Weights of a small transformer language model: 8 heads of 64 (1 for keys and values).
Each number is 50 + 15 x the weight over its row's rms, rounded and kept within 0 to 99. Layers, rows and columns count from 0. The size before them is the row's rms in percent of the matrix's.

# layer 5 MLP up, 1024x512, rms 0.125, rows 599-635, columns 192-255
094:44 53 43 67 67 52 42 14 77 60 74 57 61 65 17 16 39 44 38 58 62 33 69 17 70 54 47 60 52 26 42 58 23 39 62 54 13 58 56 30 58 79 42 31 42 51 69 61 75 36 47 65 19 44 51 60 29 54 46 56 55 52 54 49
102:72 45 41 69 81 41 38 69 58 67 51 34 72 74 58 61 39 37 41 28 55 14 86 45 57 63 48 49 38 55 16 51 32 21 59 53 53 70 66 59 53 51 38 52 57 27 26 88 91 64 34 64 69 53 44 65 67 68 50 56 38 57 81 68
105:42 52 44 44 35 33 62 42 73 60 47 47 39 33 45 58 53 61 80 63 45 45 39 52 74 73 49 75 54 22 65 20 70 35 51 53 53 31 72 56 51 64 22 62 45 48 68 40 35 32 49 58 31 39 44 73 53 43 48 29 67 30 55 50
086:46 13 55 39 57 47 43 67 67 43 70 34 57 24 54 67 17 55 45 60 46 68 44 84 45 66 23 43 53 47 69 81 35 54 73 32 30 62 83 54 55 48 36 60 46 57 44 72 55 40 50 71 32 64 73 37 63 15 55 73 71 44 61 47
101:65 45 49 49 41 58 55 49 10 52 52 19 66 56 57 39 48 42 25 36 61 57 44 45 44 49 49 56 50 59 39 53 46 42 32 55 84 54 52 99 81 38 14 60 34 49 56 47 63 24 59 77 51 33 46 19 40 58 40 40 51 18 36 68
102:50 49 50 55 35 48 52 72 68 54 35 44 66 36 45 42 34 70 53 79 64 56 65 43 56 38 63 25 40 65 35 59 74 50 54 46 77 40 50 59 54 34 63 68 27 61 46 60 68 34 52 41 77 65 46 42 50 55 49 48 36 72 61 75
102:43 37 36 26 47 39 36 77 39 65 54 56 64 33 53 37 66 43 40 38 26 76 39 48 43 50 32 29 99 48 54 64 50 68 71 31 34 58 60 64 57 70 41 56 44 43 30 54 75 69 33 72 45 59 45 32 69 46 71 49 54 41 32 65
100:59 36 38 33 42 57 49 40 34 62 49 72 54 45 52 71 34 65 49 63 41 49 58 30 61 42 60 60 44 54 57 36 45 99 47 33 31 40 48 66 32 34 61 88 35 57 81 34 45 49 36 53 54 59 73 53 49 36 26 52 64 28 36 84
097:36 40 44 67 72 67 53 42 43 54 65 39 44 46 58 57 62 68 44 56 59 41 46 74 53 73 56 54 61 50 73 42 38 42 65 40 60 87 57 29 72 52 44 62 70 38 55 22 56 58 64 69 50 57 26 64 55 41 70 68 47 51 48 33
086:58 38 69 25 45 40 64 84 30 68 68 41 70 34 49 48 55 45 53 29 26 40 44 76 18 52 72 43 59 63 52 54 48 37 68 52 41 59 50 45 60 17 49 47 58 47 60 43 42 50 64 33 49 60 45 24 54 42 31 47 67 32 93 73
098:48 81 45 47 48 48 60 81 36 49 35 65 38 44 53 68 54 36 79 40 62 50 21 33 32 21 53 52 51 48 43 53 41 53 60 45 29 81 77 46 48 76 40 22 41 36 63 62 55 49 18 42 43 32 59 41 50 60 56 51 26 63 27 39
101:55 38 79 69 60 54 14 59 42 41 33 45 38 31 60 55 27 41 41 50 54 54 33 52 59 63 36 49 25 39 67 54 48 58 62 33 79 45 75 51 48 59 51 65 66 64 32 56 61 34 42 27 32 38 48 40 39 34 49 32 78 38 47 15
100:58 57 15 30 46 65 55 53 62 43 69 38 77 49 19 39 58 53 49 21 52 46 53 45 76 48 42 63 79 59 55 64 16 51 32 40 31 39 23 48 29 58 72 58 78 22 40 52 72 43 42 47 14 64 58 63 42 62 35 68 66 30 42 67
098:47 58 92 33 79 59 61 46 46 62 44 55 51 38 27 44 53 55 50 42 57 41 40 46 47 51 72 65 40 15 36 76 57 30 21 47 43 50 44 58 66 51 41 52 43 51 66 44 22 61 71 35 56 33 33 37 68 68 42 55 51 60 76 44
097:61 44 50 57 25 29 60 27 37 21 40 26 51 30 42 51 59 29 43 49 33 68 59 54 48 39 56 47 69 29 35 40 45 72 42 68 35 64 81 28 17 63 65 49 47 30 50 37 45 60 23 40 53 80 46 74 44 62 54 40 33 40 57 39
100:67 23 47 64 62 62 51 51 54 65 52 29 67 78 35 48 31 34 49 74 36 48 46 43 45 40 35 46 68 36 56 52 35 31 47 39 74 50 36 50 33 73 56 36 46 73 60 21 33 14 42 32 55 48 41 30 47 60 57 70 49 43 40 62
100:54 75 29 53 53 54 73 35 33 35 52 53 68 48 71 60 43 62 50 19 52 68 60 53 38 49 51 56 51 62 69 77 55 40 36 79 37 48 48 63 54 52 32 56 33 57 34 30 41 52 66 28 46 54 50 69 44 45 75 16 55 35 42 40
098:32 54 73 51 46 39 53 53 59 52 45 45 79 42 70 43 41 51 60 57 82 49 34 59 45 49 72 26 57 47 57 58 25 66 57 74 46 43 41 35 65 79 42 66 51 52 55 62 44 41 62 35 39 60 38 46 66 68 40 33 55 48 35 50
101:56 46 62 36 16 63 52 75 38 37 76 42 40 53 23 37 59 33 30 51 57 71 03 32 62 45 44 38 42 56 48 59 32 54 57 68 60 43 82 47 51 55 52 27 53 86 51 80 59 88 45 48 31 67 64 49 53 27 39 38 44 54 66 39
100:55 51 49 49 47 75 55 41 36 66 76 58 13 67 66 43 53 51 27 63 44 40 41 63 77 45 62 57 45 47 56 59 27 52 49 61 66 62 64 80 45 32 52 81 69 39 48 49 66 67 58 47 58 55 72 47 46 41 44 50 74 79 41 67
100:66 92 62 46 68 66 44 51 29 69 26 50 52 53 46 72 68 61 40 31 53 38 46 41 74 50 33 53 52 38 44 76 25 34 66 54 38 68 27 62 29 20 42 71 48 65 52 24 35 42 52 34 31 65 61 61 45 60 40 52 57 56 39 56
104:59 65 85 55 26 44 61 24 41 51 22 35 18 63 14 65 55 60 53 23 53 57 56 56 29 36 51 58 37 25 30 32 52 57 53 69 99 38 62 66 82 29 70 54 64 65 45 32 42 42 52 47 54 42 40 47 50 56 49 48 53 77 41 62
105:43 43 45 49 73 37 51 65 23 53 50 54 75 30 60 44 33 69 39 35 39 67 50 59 60 66 69 47 32 67 37 46 27 30 46 35 56 50 50 61 68 85 61 35 62 74 48 57 44 65 58 55 44 46 37 82 35 34 41 33 41 64 50 64
097:33 53 47 26 46 88 69 57 62 79 46 34 71 76 72 45 66 52 79 52 71 51 51 82 46 42 73 80 62 55 69 68 24 47 57 55 45 60 56 57 52 50 37 33 36 54 53 37 47 79 51 38 65 39 50 29 39 36 58 63 63 78 69 31
097:52 81 43 51 54 17 56 70 35 75 61 69 54 39 55 68 46 54 46 70 53 65 47 43 45 80 55 91 36 54 36 49 94 33 61 29 42 72 66 77 46 59 53 18 48 73 59 60 54 67 49 40 54 53 53 39 58 62 60 71 65 55 59 67
087:55 39 42 49 36 42 38 37 57 29 81 41 65 45 51 34 55 63 60 33 57 70 62 35 68 53 56 66 34 41 60 61 40 65 23 44 29 38 39 46 49 42 69 75 49 29 65 51 31 42 64 61 53 39 49 54 53 34 40 64 55 41 66 55
099:34 38 43 49 25 36 41 45 46 65 36 30 24 33 60 73 50 51 38 56 37 64 51 55 62 79 56 68 66 69 67 64 53 48 47 72 45 54 56 47 57 69 39 35 56 47 24 49 62 68 69 60 46 45 27 73 33 49 64 55 60 52 51 80
100:18 52 23 30 08 56 41 88 47 37 81 55 49 43 47 41 44 45 66 44 69 59 48 55 42 67 37 39 51 52 71 53 50 29 29 59 86 39 79 59 67 54 46 29 38 63 54 48 57 59 46 56 44 65 39 39 58 79 55 49 39 53 60 52
099:38 36 41 19 43 33 44 48 24 54 53 35 34 37 44 55 58 47 44 32 74 39 35 51 57 63 49 58 39 45 39 50 63 25 54 61 54 53 24 52 66 70 36 79 37 16 44 49 39 55 28 48 58 47 72 26 28 57 56 42 31 33 44 72
105:40 43 66 53 52 17 53 30 25 28 12 60 63 26 33 54 62 19 49 42 55 40 71 44 61 69 55 62 31 38 51 32 59 36 25 59 58 34 74 28 52 40 55 50 49 57 78 42 64 73 63 60 25 25 39 24 45 68 51 64 72 42 49 47
111:27 84 40 51 19 60 58 59 49 25 69 30 61 58 29 56 46 25 57 43 66 36 49 47 40 45 73 56 40 50 73 42 52 67 42 37 56 54 38 56 44 59 30 70 39 78 50 53 33 58 34 44 44 62 55 69 51 37 66 71 47 55 57 19
095:48 49 55 61 60 54 67 62 44 58 37 57 81 70 69 44 81 57 18 65 53 51 52 80 88 55 43 58 61 45 34 81 56 51 66 34 50 84 36 65 53 33 59 50 61 54 60 62 68 51 81 35 62 13 31 72 69 48 47 33 32 68 26 59
087:75 64 58 33 54 29 51 47 22 54 55 61 45 52 59 31 39 49 57 60 45 66 72 45 73 59 56 42 71 20 55 40 61 86 44 21 23 30 33 23 49 83 66 41 72 77 55 71 86 40 51 54 38 46 37 26 39 73 57 73 51 58 47 47
095:62 44 26 28 29 57 65 54 38 48 46 43 40 47 46 33 63 49 69 27 40 26 27 46 50 49 40 44 66 47 75 71 44 58 48 33 49 51 67 59 38 48 36 52 49 55 21 65 39 58 60 77 16 33 55 54 59 33 72 23 35 68 64 31
101:48 53 17 61 49 60 54 64 38 38 44 12 68 68 51 27 36 68 40 58 46 27 48 47 53 55 53 76 62 64 41 44 35 54 32 45 59 17 58 63 53 50 64 50 42 25 49 45 38 69 45 11 65 68 19 63 66 65 64 77 47 38 42 44
108:45 80 52 58 56 39 47 54 39 54 93 39 51 54 46 70 34 57 47 66 29 39 44 70 44 71 50 44 69 72 09 45 31 54 35 64 35 34 24 41 26 52 51 49 31 71 64 42 60 25 52 58 55 69 60 56 41 67 40 44 54 25 47 33
092:64 40 30 22 31 44 58 66 52 38 55 59 41 43 70 62 40 86 47 67 34 55 60 59 59 52 43 55 37 46 32 41 43 24 66 45 50 70 31 49 47 30 22 46 40 27 66 24 66 59 67 45 50 35 37 47 43 72 25 50 38 51 69 49
# layer 5 MLP down (transposed), 1024x512, rms 0.119, rows 599-634, columns 192-255
089:59 80 42 34 68 80 67 71 29 38 54 41 45 75 40 36 65 79 53 57 83 62 47 56 86 36 44 44 53 70 31 20 45 51 51 51 55 59 48 62 69 39 25 55 47 26 51 26 27 53 20 50 44 52 36 37 64 62 40 45 40 45 42 68
094:50 53 50 41 56 41 58 58 52 48 70 48 43 38 46 76 60 56 35 28 47 57 46 29 18 46 79 51 52 45 48 39 44 42 47 47 29 66 39 31 45 41 26 29 53 48 34 50 66 41 57 41 32 55 30 64 45 75 42 63 47 87 22 68
105:10 46 27 51 71 72 43 54 60 76 42 40 58 27 64 48 41 56 83 45 35 57 45 59 41 25 34 68 62 33 26 64 60 55 61 39 32 17 48 82 67 45 70 50 35 53 96 41 45 66 38 70 66 59 43 47 38 75 51 52 63 36 61 61
091:53 55 44 70 54 51 59 47 56 45 51 63 67 59 38 49 37 41 62 60 57 44 76 55 64 64 41 49 33 93 27 62 66 74 41 68 44 44 51 31 50 61 55 61 34 46 46 47 54 53 33 53 74 41 41 54 47 52 57 50 55 74 42 31
096:55 70 65 00 73 65 76 39 58 11 42 33 55 18 42 63 39 45 46 38 41 59 66 47 53 34 77 71 58 33 59 29 77 41 38 48 31 52 51 45 61 14 42 53 36 48 43 74 44 42 39 43 34 38 35 69 49 95 55 38 68 45 56 45
100:47 44 50 44 57 74 26 54 43 60 66 52 55 35 75 58 49 36 73 45 58 49 61 49 38 63 53 36 39 77 43 27 53 44 75 32 67 41 39 55 60 34 37 61 26 69 52 53 59 62 64 44 53 68 69 29 46 54 27 38 71 59 80 34
098:62 42 26 73 39 34 59 69 52 72 28 71 83 48 46 62 71 76 62 61 53 49 33 63 46 42 51 48 47 63 72 59 66 59 57 63 47 72 36 48 60 60 48 33 54 58 60 45 56 38 37 39 32 48 40 54 34 72 48 54 56 41 71 54
092:39 30 16 31 65 77 43 49 46 93 55 36 44 41 38 50 52 34 93 42 67 66 49 44 59 16 40 18 57 33 51 66 49 65 46 37 67 49 47 48 53 54 30 46 11 27 46 68 29 23 37 50 57 44 64 60 47 52 40 41 58 39 40 50
093:61 42 79 64 52 32 55 50 59 50 78 30 41 67 61 36 24 72 76 54 63 22 36 82 54 36 39 29 47 50 50 54 46 51 43 49 55 76 60 77 89 50 52 57 33 42 57 33 72 54 62 52 56 49 58 64 68 33 52 48 54 51 41 42
095:48 61 44 68 51 56 45 42 44 53 39 57 37 50 51 32 67 46 08 48 60 63 43 75 81 54 57 60 72 62 51 64 48 98 59 40 49 66 55 52 57 57 61 37 29 48 99 71 78 68 50 61 52 80 64 61 68 43 52 46 17 46 63 60
104:65 51 52 14 29 62 59 61 59 30 86 36 42 60 25 71 45 38 69 32 52 55 50 67 41 52 85 46 57 21 46 40 44 61 46 38 39 75 55 52 85 47 44 67 49 25 34 61 57 68 34 59 31 57 46 27 75 51 54 37 46 49 44 74
105:45 66 51 65 18 33 33 80 46 54 38 51 38 39 28 29 45 14 52 19 65 58 38 36 20 56 15 41 42 64 50 26 47 60 48 45 77 25 40 32 33 19 38 44 57 36 25 39 33 48 46 39 58 45 51 64 54 53 36 61 59 25 40 54
103:46 41 34 52 37 41 42 25 49 38 64 21 54 41 31 50 63 39 53 41 41 43 57 65 50 37 47 40 35 61 78 53 46 68 33 47 20 60 42 30 40 48 44 45 63 45 69 33 78 55 53 33 75 38 45 36 37 57 26 27 36 48 41 58
109:55 44 56 49 69 45 59 65 52 64 47 47 77 44 68 75 39 41 38 55 66 47 76 35 33 48 56 49 41 53 53 76 77 27 12 77 31 34 59 63 78 40 26 43 31 39 46 39 50 44 67 15 53 48 39 58 55 83 32 65 47 73 55 49
100:37 46 31 75 44 42 72 25 60 62 71 59 54 67 49 47 58 50 65 63 53 19 58 35 37 27 88 43 58 43 38 50 46 41 63 75 37 38 33 12 48 32 66 59 41 41 44 48 50 58 41 50 36 41 35 35 55 63 57 63 52 48 59 50
105:53 22 60 30 52 32 32 50 49 34 44 60 41 45 46 35 29 65 57 28 65 20 57 73 85 31 36 59 35 46 33 50 53 52 38 54 54 36 19 53 44 54 55 43 32 16 58 60 54 29 25 39 56 55 49 63 43 48 82 45 34 69 60 29
101:33 82 59 44 46 56 69 50 67 77 67 22 58 60 44 46 60 52 66 58 21 07 82 48 47 65 60 47 52 34 69 50 43 39 23 93 54 37 58 37 64 55 25 79 72 60 43 47 29 88 35 45 69 38 35 26 40 64 51 68 40 65 37 46
100:48 54 49 44 30 22 31 54 48 47 61 42 61 65 51 48 58 54 46 38 48 66 45 28 50 16 39 25 41 68 51 64 50 34 47 45 80 46 38 49 49 60 36 54 44 62 26 53 49 71 64 52 17 75 49 55 58 45 56 33 40 27 66 44
105:34 66 51 29 26 51 64 53 50 40 46 34 46 40 35 53 25 25 48 48 52 42 81 23 56 43 55 37 07 74 46 63 53 57 47 43 58 50 44 50 53 57 37 26 16 60 50 55 32 44 26 39 39 18 24 55 53 62 70 62 27 35 27 55
113:61 44 69 30 50 71 32 67 47 29 79 38 59 49 51 47 57 64 44 18 72 58 37 41 33 64 48 58 42 30 64 41 44 48 67 39 66 49 79 45 42 34 22 59 35 36 61 57 40 27 53 44 41 62 48 66 70 66 40 51 61 72 42 39
101:43 46 60 43 58 67 28 56 42 53 40 27 34 65 58 60 85 57 44 36 59 52 29 74 75 53 21 41 53 47 46 52 51 48 29 56 32 72 55 69 31 38 40 60 53 59 42 60 51 37 14 31 61 57 55 30 36 65 73 61 69 68 40 67
095:67 69 78 54 38 55 36 40 52 63 61 58 46 34 35 60 60 68 63 33 44 44 23 56 73 69 32 49 66 53 36 78 54 61 62 47 18 47 47 48 40 49 34 46 46 49 77 59 33 46 50 35 40 40 70 52 42 70 60 41 44 65 18 55
116:22 70 44 44 51 41 61 55 50 53 61 66 91 63 61 28 52 46 41 47 39 27 60 42 56 29 51 28 67 31 56 46 48 81 45 61 38 57 51 59 56 77 59 36 49 54 77 24 50 51 70 33 44 35 43 51 41 41 46 24 41 64 40 51
096:41 19 38 38 40 45 51 54 74 40 53 73 74 42 58 59 50 31 53 70 49 39 56 59 74 70 81 38 48 43 32 64 63 18 46 54 57 37 54 62 67 15 40 34 44 46 51 50 54 53 46 33 40 63 68 44 17 44 61 54 57 54 55 58
106:61 70 56 58 05 41 43 54 59 64 34 28 61 57 32 78 21 72 36 76 77 46 41 45 57 55 44 46 52 47 30 43 50 39 57 41 46 56 25 71 54 70 51 57 56 23 42 41 89 77 61 46 50 52 46 36 65 39 64 61 65 67 60 46
092:34 54 46 33 26 74 76 38 63 43 46 77 53 60 33 45 57 05 53 36 59 32 64 34 56 51 27 21 46 88 47 50 22 56 58 71 59 50 60 34 40 64 63 76 59 73 59 72 60 66 49 28 52 77 20 41 43 58 53 63 58 48 64 53
101:25 44 66 44 33 23 61 50 78 34 62 53 52 41 47 67 78 44 44 59 71 67 47 68 60 34 58 58 58 52 83 52 72 51 61 20 57 33 58 25 77 62 30 38 22 39 41 27 44 53 50 49 45 21 49 67 56 38 63 63 47 38 22 82
108:25 39 74 43 42 51 57 57 65 48 54 65 70 47 78 54 46 43 55 44 54 46 61 42 58 47 61 34 36 85 53 26 52 64 41 82 42 27 55 36 55 68 46 40 56 66 63 55 38 58 58 52 63 48 67 20 44 77 12 52 50 66 36 28
100:55 33 58 53 62 66 22 43 75 39 52 30 44 43 55 38 48 48 37 24 36 09 80 39 42 31 43 30 57 47 42 47 54 53 62 35 52 26 27 47 62 54 93 52 34 56 64 60 61 70 51 48 59 43 75 39 37 64 44 35 70 70 58 25
087:55 39 38 70 50 41 38 61 43 40 58 59 72 54 28 29 54 50 31 56 43 36 67 56 83 39 41 49 60 38 49 51 45 46 69 61 51 79 62 65 70 40 29 45 06 36 35 55 39 25 42 58 49 57 52 52 58 33 49 86 60 72 38 52
108:44 36 48 50 65 54 75 67 68 36 62 54 44 61 13 64 40 29 44 53 64 49 27 39 35 46 67 67 50 45 47 40 51 35 06 46 40 42 63 41 64 57 63 47 51 51 71 42 44 42 78 32 58 60 34 23 39 37 43 70 33 41 40 48
105:41 18 83 58 25 59 56 20 38 28 63 59 38 53 51 77 66 38 40 39 27 54 32 26 58 61 72 54 35 51 73 36 48 64 50 28 45 68 26 82 53 47 53 28 50 53 50 49 67 40 44 32 36 42 32 30 46 72 49 49 80 65 56 48
092:32 19 61 54 43 35 66 65 61 48 65 54 63 66 62 43 82 73 33 32 38 52 28 84 38 15 60 33 31 99 39 68 32 50 35 34 42 94 76 16 55 39 60 53 52 50 56 54 57 58 38 33 65 66 30 69 60 31 42 63 68 60 50 31
094:75 34 55 56 58 30 49 58 51 39 69 33 44 49 58 45 44 24 47 48 33 22 52 29 54 39 39 42 25 26 35 46 42 72 46 61 43 51 33 87 71 27 47 38 53 32 41 73 45 47 58 21 55 66 46 62 62 76 45 69 73 51 69 49
099:49 36 55 49 62 76 38 34 55 24 35 32 55 08 54 42 45 61 51 76 35 58 47 58 60 49 34 55 47 73 32 34 75 73 60 70 85 37 62 59 32 35 47 45 15 47 44 33 59 60 55 51 61 25 46 73 46 55 68 36 46 49 65 35
113:38 28 47 52 44 35 59 69 58 38 40 52 30 46 18 28 51 30 56 51 53 48 26 68 43 59 49 73 25 73 24 44 49 41 64 62 19 42 33 55 65 44 40 19 66 63 41 33 65 56 36 70 49 52 49 77 49 61 34 43 60 50 43 00
# layer 5 MLP gate, 1024x512, rms 0.117, rows 600-635, columns 192-255
102:44 44 38 65 66 38 33 65 41 57 39 75 44 72 32 49 38 42 40 64 40 48 43 38 46 47 43 49 54 50 50 48 45 34 47 63 55 66 59 84 48 41 51 70 77 51 37 72 97 39 62 69 46 47 52 47 58 27 65 60 37 40 31 36
105:71 41 56 28 49 57 45 19 48 38 43 55 40 77 71 45 50 56 61 51 70 37 53 58 56 51 21 43 69 72 26 51 28 45 56 59 27 60 37 55 44 49 34 82 70 37 55 41 39 51 52 66 71 56 31 57 57 30 45 35 59 49 44 56
086:38 44 17 67 72 50 51 63 53 42 63 35 66 48 65 68 67 30 39 47 43 40 28 46 79 72 29 55 64 38 56 48 46 41 73 69 53 68 45 52 49 43 54 38 47 53 56 47 60 53 76 69 70 43 57 32 59 29 74 60 76 66 47 46
096:58 32 46 40 54 55 48 24 72 18 70 49 66 68 36 69 32 34 42 52 61 31 75 39 06 36 47 59 38 48 64 35 61 65 62 47 36 40 51 22 50 55 47 83 35 66 52 68 47 29 45 58 49 45 37 37 20 44 38 66 58 51 84 73
103:33 49 62 65 63 37 35 17 21 57 45 37 81 56 48 48 51 61 80 50 43 47 39 49 45 23 07 74 50 26 53 31 77 45 39 59 73 73 55 26 54 40 62 40 36 51 70 27 53 49 54 63 63 11 83 38 46 42 53 39 63 57 37 49
099:80 43 69 56 47 38 55 46 52 50 71 56 89 56 52 25 70 63 47 62 59 69 83 42 47 62 56 41 43 50 59 41 69 55 38 48 72 56 81 40 48 68 60 21 41 56 51 19 63 34 64 67 50 54 37 38 48 46 58 69 45 46 22 46
100:44 33 59 66 72 25 78 41 58 46 66 55 62 45 68 45 52 54 28 53 26 19 41 64 72 67 33 41 28 43 49 55 52 20 50 35 44 49 34 45 66 37 57 79 63 12 23 59 76 37 49 63 48 28 43 55 62 31 68 49 20 58 39 53
102:76 44 37 45 57 69 39 61 60 59 63 65 49 52 46 62 55 51 70 68 45 49 27 52 60 64 29 42 70 68 43 30 38 50 55 65 56 53 42 40 60 56 63 41 55 67 78 52 37 59 58 38 53 21 29 31 71 77 55 44 53 38 26 36
091:41 62 69 42 52 25 68 69 88 36 56 63 68 53 54 58 66 54 65 57 55 48 65 55 39 34 21 57 30 44 29 50 45 13 57 56 42 63 31 65 55 49 46 39 51 63 66 44 51 10 69 33 22 17 54 35 18 55 28 32 53 18 45 37
100:28 44 57 46 62 42 94 63 71 29 62 54 62 55 57 95 58 50 70 47 93 35 49 38 54 54 55 52 52 35 62 48 39 45 46 61 55 45 68 55 37 33 35 31 46 45 75 44 60 65 38 43 57 28 48 63 61 59 34 39 27 44 78 66
098:27 48 36 43 70 38 48 45 28 24 46 56 38 23 41 48 44 38 56 44 70 70 65 58 42 64 40 40 52 54 54 21 34 63 43 40 53 62 66 35 66 35 53 51 53 53 47 66 42 66 23 46 21 65 26 60 36 16 45 15 86 52 59 41
104:41 41 44 46 75 56 29 42 20 47 42 73 52 48 36 42 41 21 36 69 40 85 58 51 68 82 66 47 42 65 50 27 47 58 84 55 60 48 87 21 62 50 72 40 59 56 45 38 26 39 41 65 40 32 54 71 43 37 55 47 36 74 59 35
107:39 87 34 45 15 30 48 39 51 49 57 69 61 66 48 80 45 33 36 48 56 39 45 61 47 56 35 51 45 65 31 57 50 51 50 37 62 28 32 35 00 47 40 44 56 39 55 50 53 49 61 64 58 57 34 48 40 02 85 50 53 37 50 61
096:40 55 55 40 41 39 76 43 39 33 59 42 46 72 49 59 69 77 44 62 63 51 49 48 46 65 20 49 42 74 36 36 37 58 50 61 71 76 42 51 40 32 40 34 53 64 37 54 61 57 54 21 22 39 45 30 24 69 41 29 28 16 66 69
098:35 67 49 48 46 56 63 40 33 53 41 71 48 44 74 57 42 50 43 63 40 53 54 60 54 53 52 68 15 58 69 56 54 47 27 52 50 55 76 54 25 45 57 46 74 70 29 59 66 94 63 57 49 62 44 48 14 56 54 18 43 42 41 44
101:27 57 79 58 55 48 61 46 37 50 58 45 65 37 57 61 62 44 46 50 37 35 46 67 60 45 31 55 41 45 41 61 45 51 20 57 48 69 31 62 65 55 52 29 39 57 32 16 74 48 63 25 37 25 25 31 66 51 64 07 64 37 74 54
102:38 56 67 54 68 72 82 35 49 50 68 59 20 51 51 58 48 23 61 17 54 56 38 63 38 63 64 58 65 42 73 80 57 21 39 64 60 46 41 77 59 15 51 63 47 69 33 49 55 43 50 64 60 63 69 53 30 44 54 54 43 33 72 51
097:60 78 48 46 39 37 60 71 42 36 50 64 54 57 53 45 63 33 32 55 38 71 62 53 62 59 47 33 39 66 54 33 63 63 47 66 70 79 49 67 24 31 41 50 36 48 71 51 49 55 64 49 50 51 52 63 45 32 57 36 56 57 44 64
098:34 59 31 53 54 44 25 45 47 66 65 56 46 47 67 57 61 80 50 82 46 55 64 64 57 53 41 82 55 49 25 70 74 59 85 24 44 50 74 46 60 47 60 46 28 46 66 48 45 28 43 44 32 50 09 71 32 74 69 58 34 59 29 43
103:54 30 56 48 70 64 78 44 14 42 38 28 44 62 42 47 74 46 32 69 26 26 46 33 64 66 49 58 38 44 74 39 59 45 41 58 48 36 41 80 48 52 30 60 84 46 72 33 62 57 34 68 44 43 52 67 49 71 86 74 51 53 58 25
106:37 36 50 36 58 54 19 59 46 49 56 69 45 20 60 69 50 45 51 50 49 75 72 29 86 63 39 54 47 64 64 81 37 38 33 75 45 57 43 65 23 58 24 04 37 56 62 46 52 60 55 90 64 64 74 57 42 68 71 52 41 46 53 37
098:37 40 45 43 35 80 62 49 39 35 57 74 59 45 40 22 57 30 28 55 34 51 53 77 62 24 44 85 50 68 58 73 64 34 39 61 66 68 45 35 57 16 20 37 54 25 55 53 72 71 40 15 68 33 59 48 50 47 54 31 42 45 57 62
099:59 40 46 50 53 65 61 44 67 47 59 53 73 43 47 55 31 46 43 57 55 40 49 80 40 44 66 49 46 58 49 25 29 47 76 64 36 63 63 45 51 26 40 38 46 41 51 47 48 66 75 22 40 54 47 42 47 59 41 22 34 30 57 74
103:42 51 12 75 44 41 66 48 53 60 87 58 48 39 29 72 66 36 18 61 58 60 36 14 63 72 64 81 30 68 53 40 71 46 59 26 57 57 52 45 48 56 65 39 63 78 39 56 55 49 37 44 27 52 28 20 32 58 61 28 72 51 45 62
092:43 43 49 30 46 66 49 33 48 64 45 60 32 36 24 30 56 64 56 71 60 57 41 35 73 25 19 40 26 22 32 52 61 57 61 54 35 33 37 32 43 68 43 60 28 53 30 77 34 31 48 47 63 56 61 57 40 34 74 59 67 39 41 28
096:79 48 56 45 55 61 50 65 45 40 37 76 11 52 24 33 41 67 27 43 49 64 48 57 37 63 62 69 57 56 63 73 49 11 52 52 51 45 39 32 60 79 13 39 83 75 63 45 52 37 61 54 38 32 32 35 37 47 52 55 49 72 26 45
099:62 37 60 81 26 38 75 45 45 20 49 61 30 51 56 78 41 62 55 38 28 38 70 74 51 35 30 57 36 43 43 92 45 22 72 29 57 59 54 50 78 53 47 35 57 64 75 37 70 44 17 38 35 44 23 16 66 52 43 60 38 38 33 42
096:64 49 57 56 58 36 61 51 57 68 37 55 47 53 52 80 56 57 38 38 58 75 61 62 61 39 50 52 40 50 52 30 50 35 60 61 41 40 87 66 62 60 51 49 36 44 39 42 48 40 37 63 76 51 43 67 51 42 58 70 27 64 40 70
101:52 63 38 38 72 61 56 43 97 68 52 39 48 53 84 25 60 51 71 41 26 44 31 65 50 39 27 24 46 71 30 34 58 44 47 49 55 43 38 73 43 62 57 36 48 30 32 59 72 36 56 61 65 36 43 61 42 44 51 36 79 61 70 63
118:86 50 76 56 61 56 62 58 46 49 60 66 44 65 74 63 55 34 56 42 11 61 44 54 40 28 49 48 42 64 44 77 33 49 49 48 69 62 72 53 70 88 62 66 38 29 43 44 49 56 60 72 67 44 63 55 31 65 73 75 47 64 57 18
100:72 48 46 61 51 47 75 43 47 46 27 38 57 36 74 40 59 67 25 50 38 70 52 58 52 81 39 43 25 43 78 57 58 77 72 63 37 36 47 37 68 29 50 48 99 19 60 59 74 46 43 64 39 48 66 34 46 58 54 39 25 57 77 51
091:62 58 52 22 50 42 46 35 41 62 46 26 41 75 54 39 51 22 41 40 51 61 50 66 43 41 78 53 61 36 53 50 74 58 17 32 56 58 63 76 60 29 49 91 43 60 66 58 41 65 68 34 40 83 39 64 29 33 40 45 73 61 37 50
097:36 47 57 54 40 64 54 70 64 43 47 59 18 19 34 47 55 60 53 41 50 38 53 40 63 64 59 48 48 32 45 85 19 61 69 55 58 44 61 55 41 68 46 58 56 29 30 80 53 44 48 36 34 36 52 82 31 40 58 15 41 50 21 48
099:44 17 39 65 76 72 56 50 36 27 55 41 68 41 51 64 50 37 68 72 48 60 37 37 29 78 44 45 59 83 67 89 37 54 66 54 44 57 55 19 56 35 42 30 27 72 41 38 34 79 40 43 73 42 33 55 33 61 56 55 46 62 37 59
095:36 61 48 59 33 45 51 52 67 67 29 47 45 24 62 54 40 54 31 60 48 61 36 69 49 58 62 23 33 40 35 66 50 58 54 77 66 52 38 42 54 31 46 51 53 31 53 53 72 51 44 33 41 34 47 74 33 65 22 41 29 81 52 31
092:46 56 52 56 45 55 74 55 30 54 46 51 36 61 41 24 41 74 26 29 70 64 59 71 32 64 42 41 44 42 75 76 39 51 55 00 52 62 67 52 39 66 37 41 69 59 57 72 59 63 49 59 50 58 52 67 62 60 52 62 21 37 41 52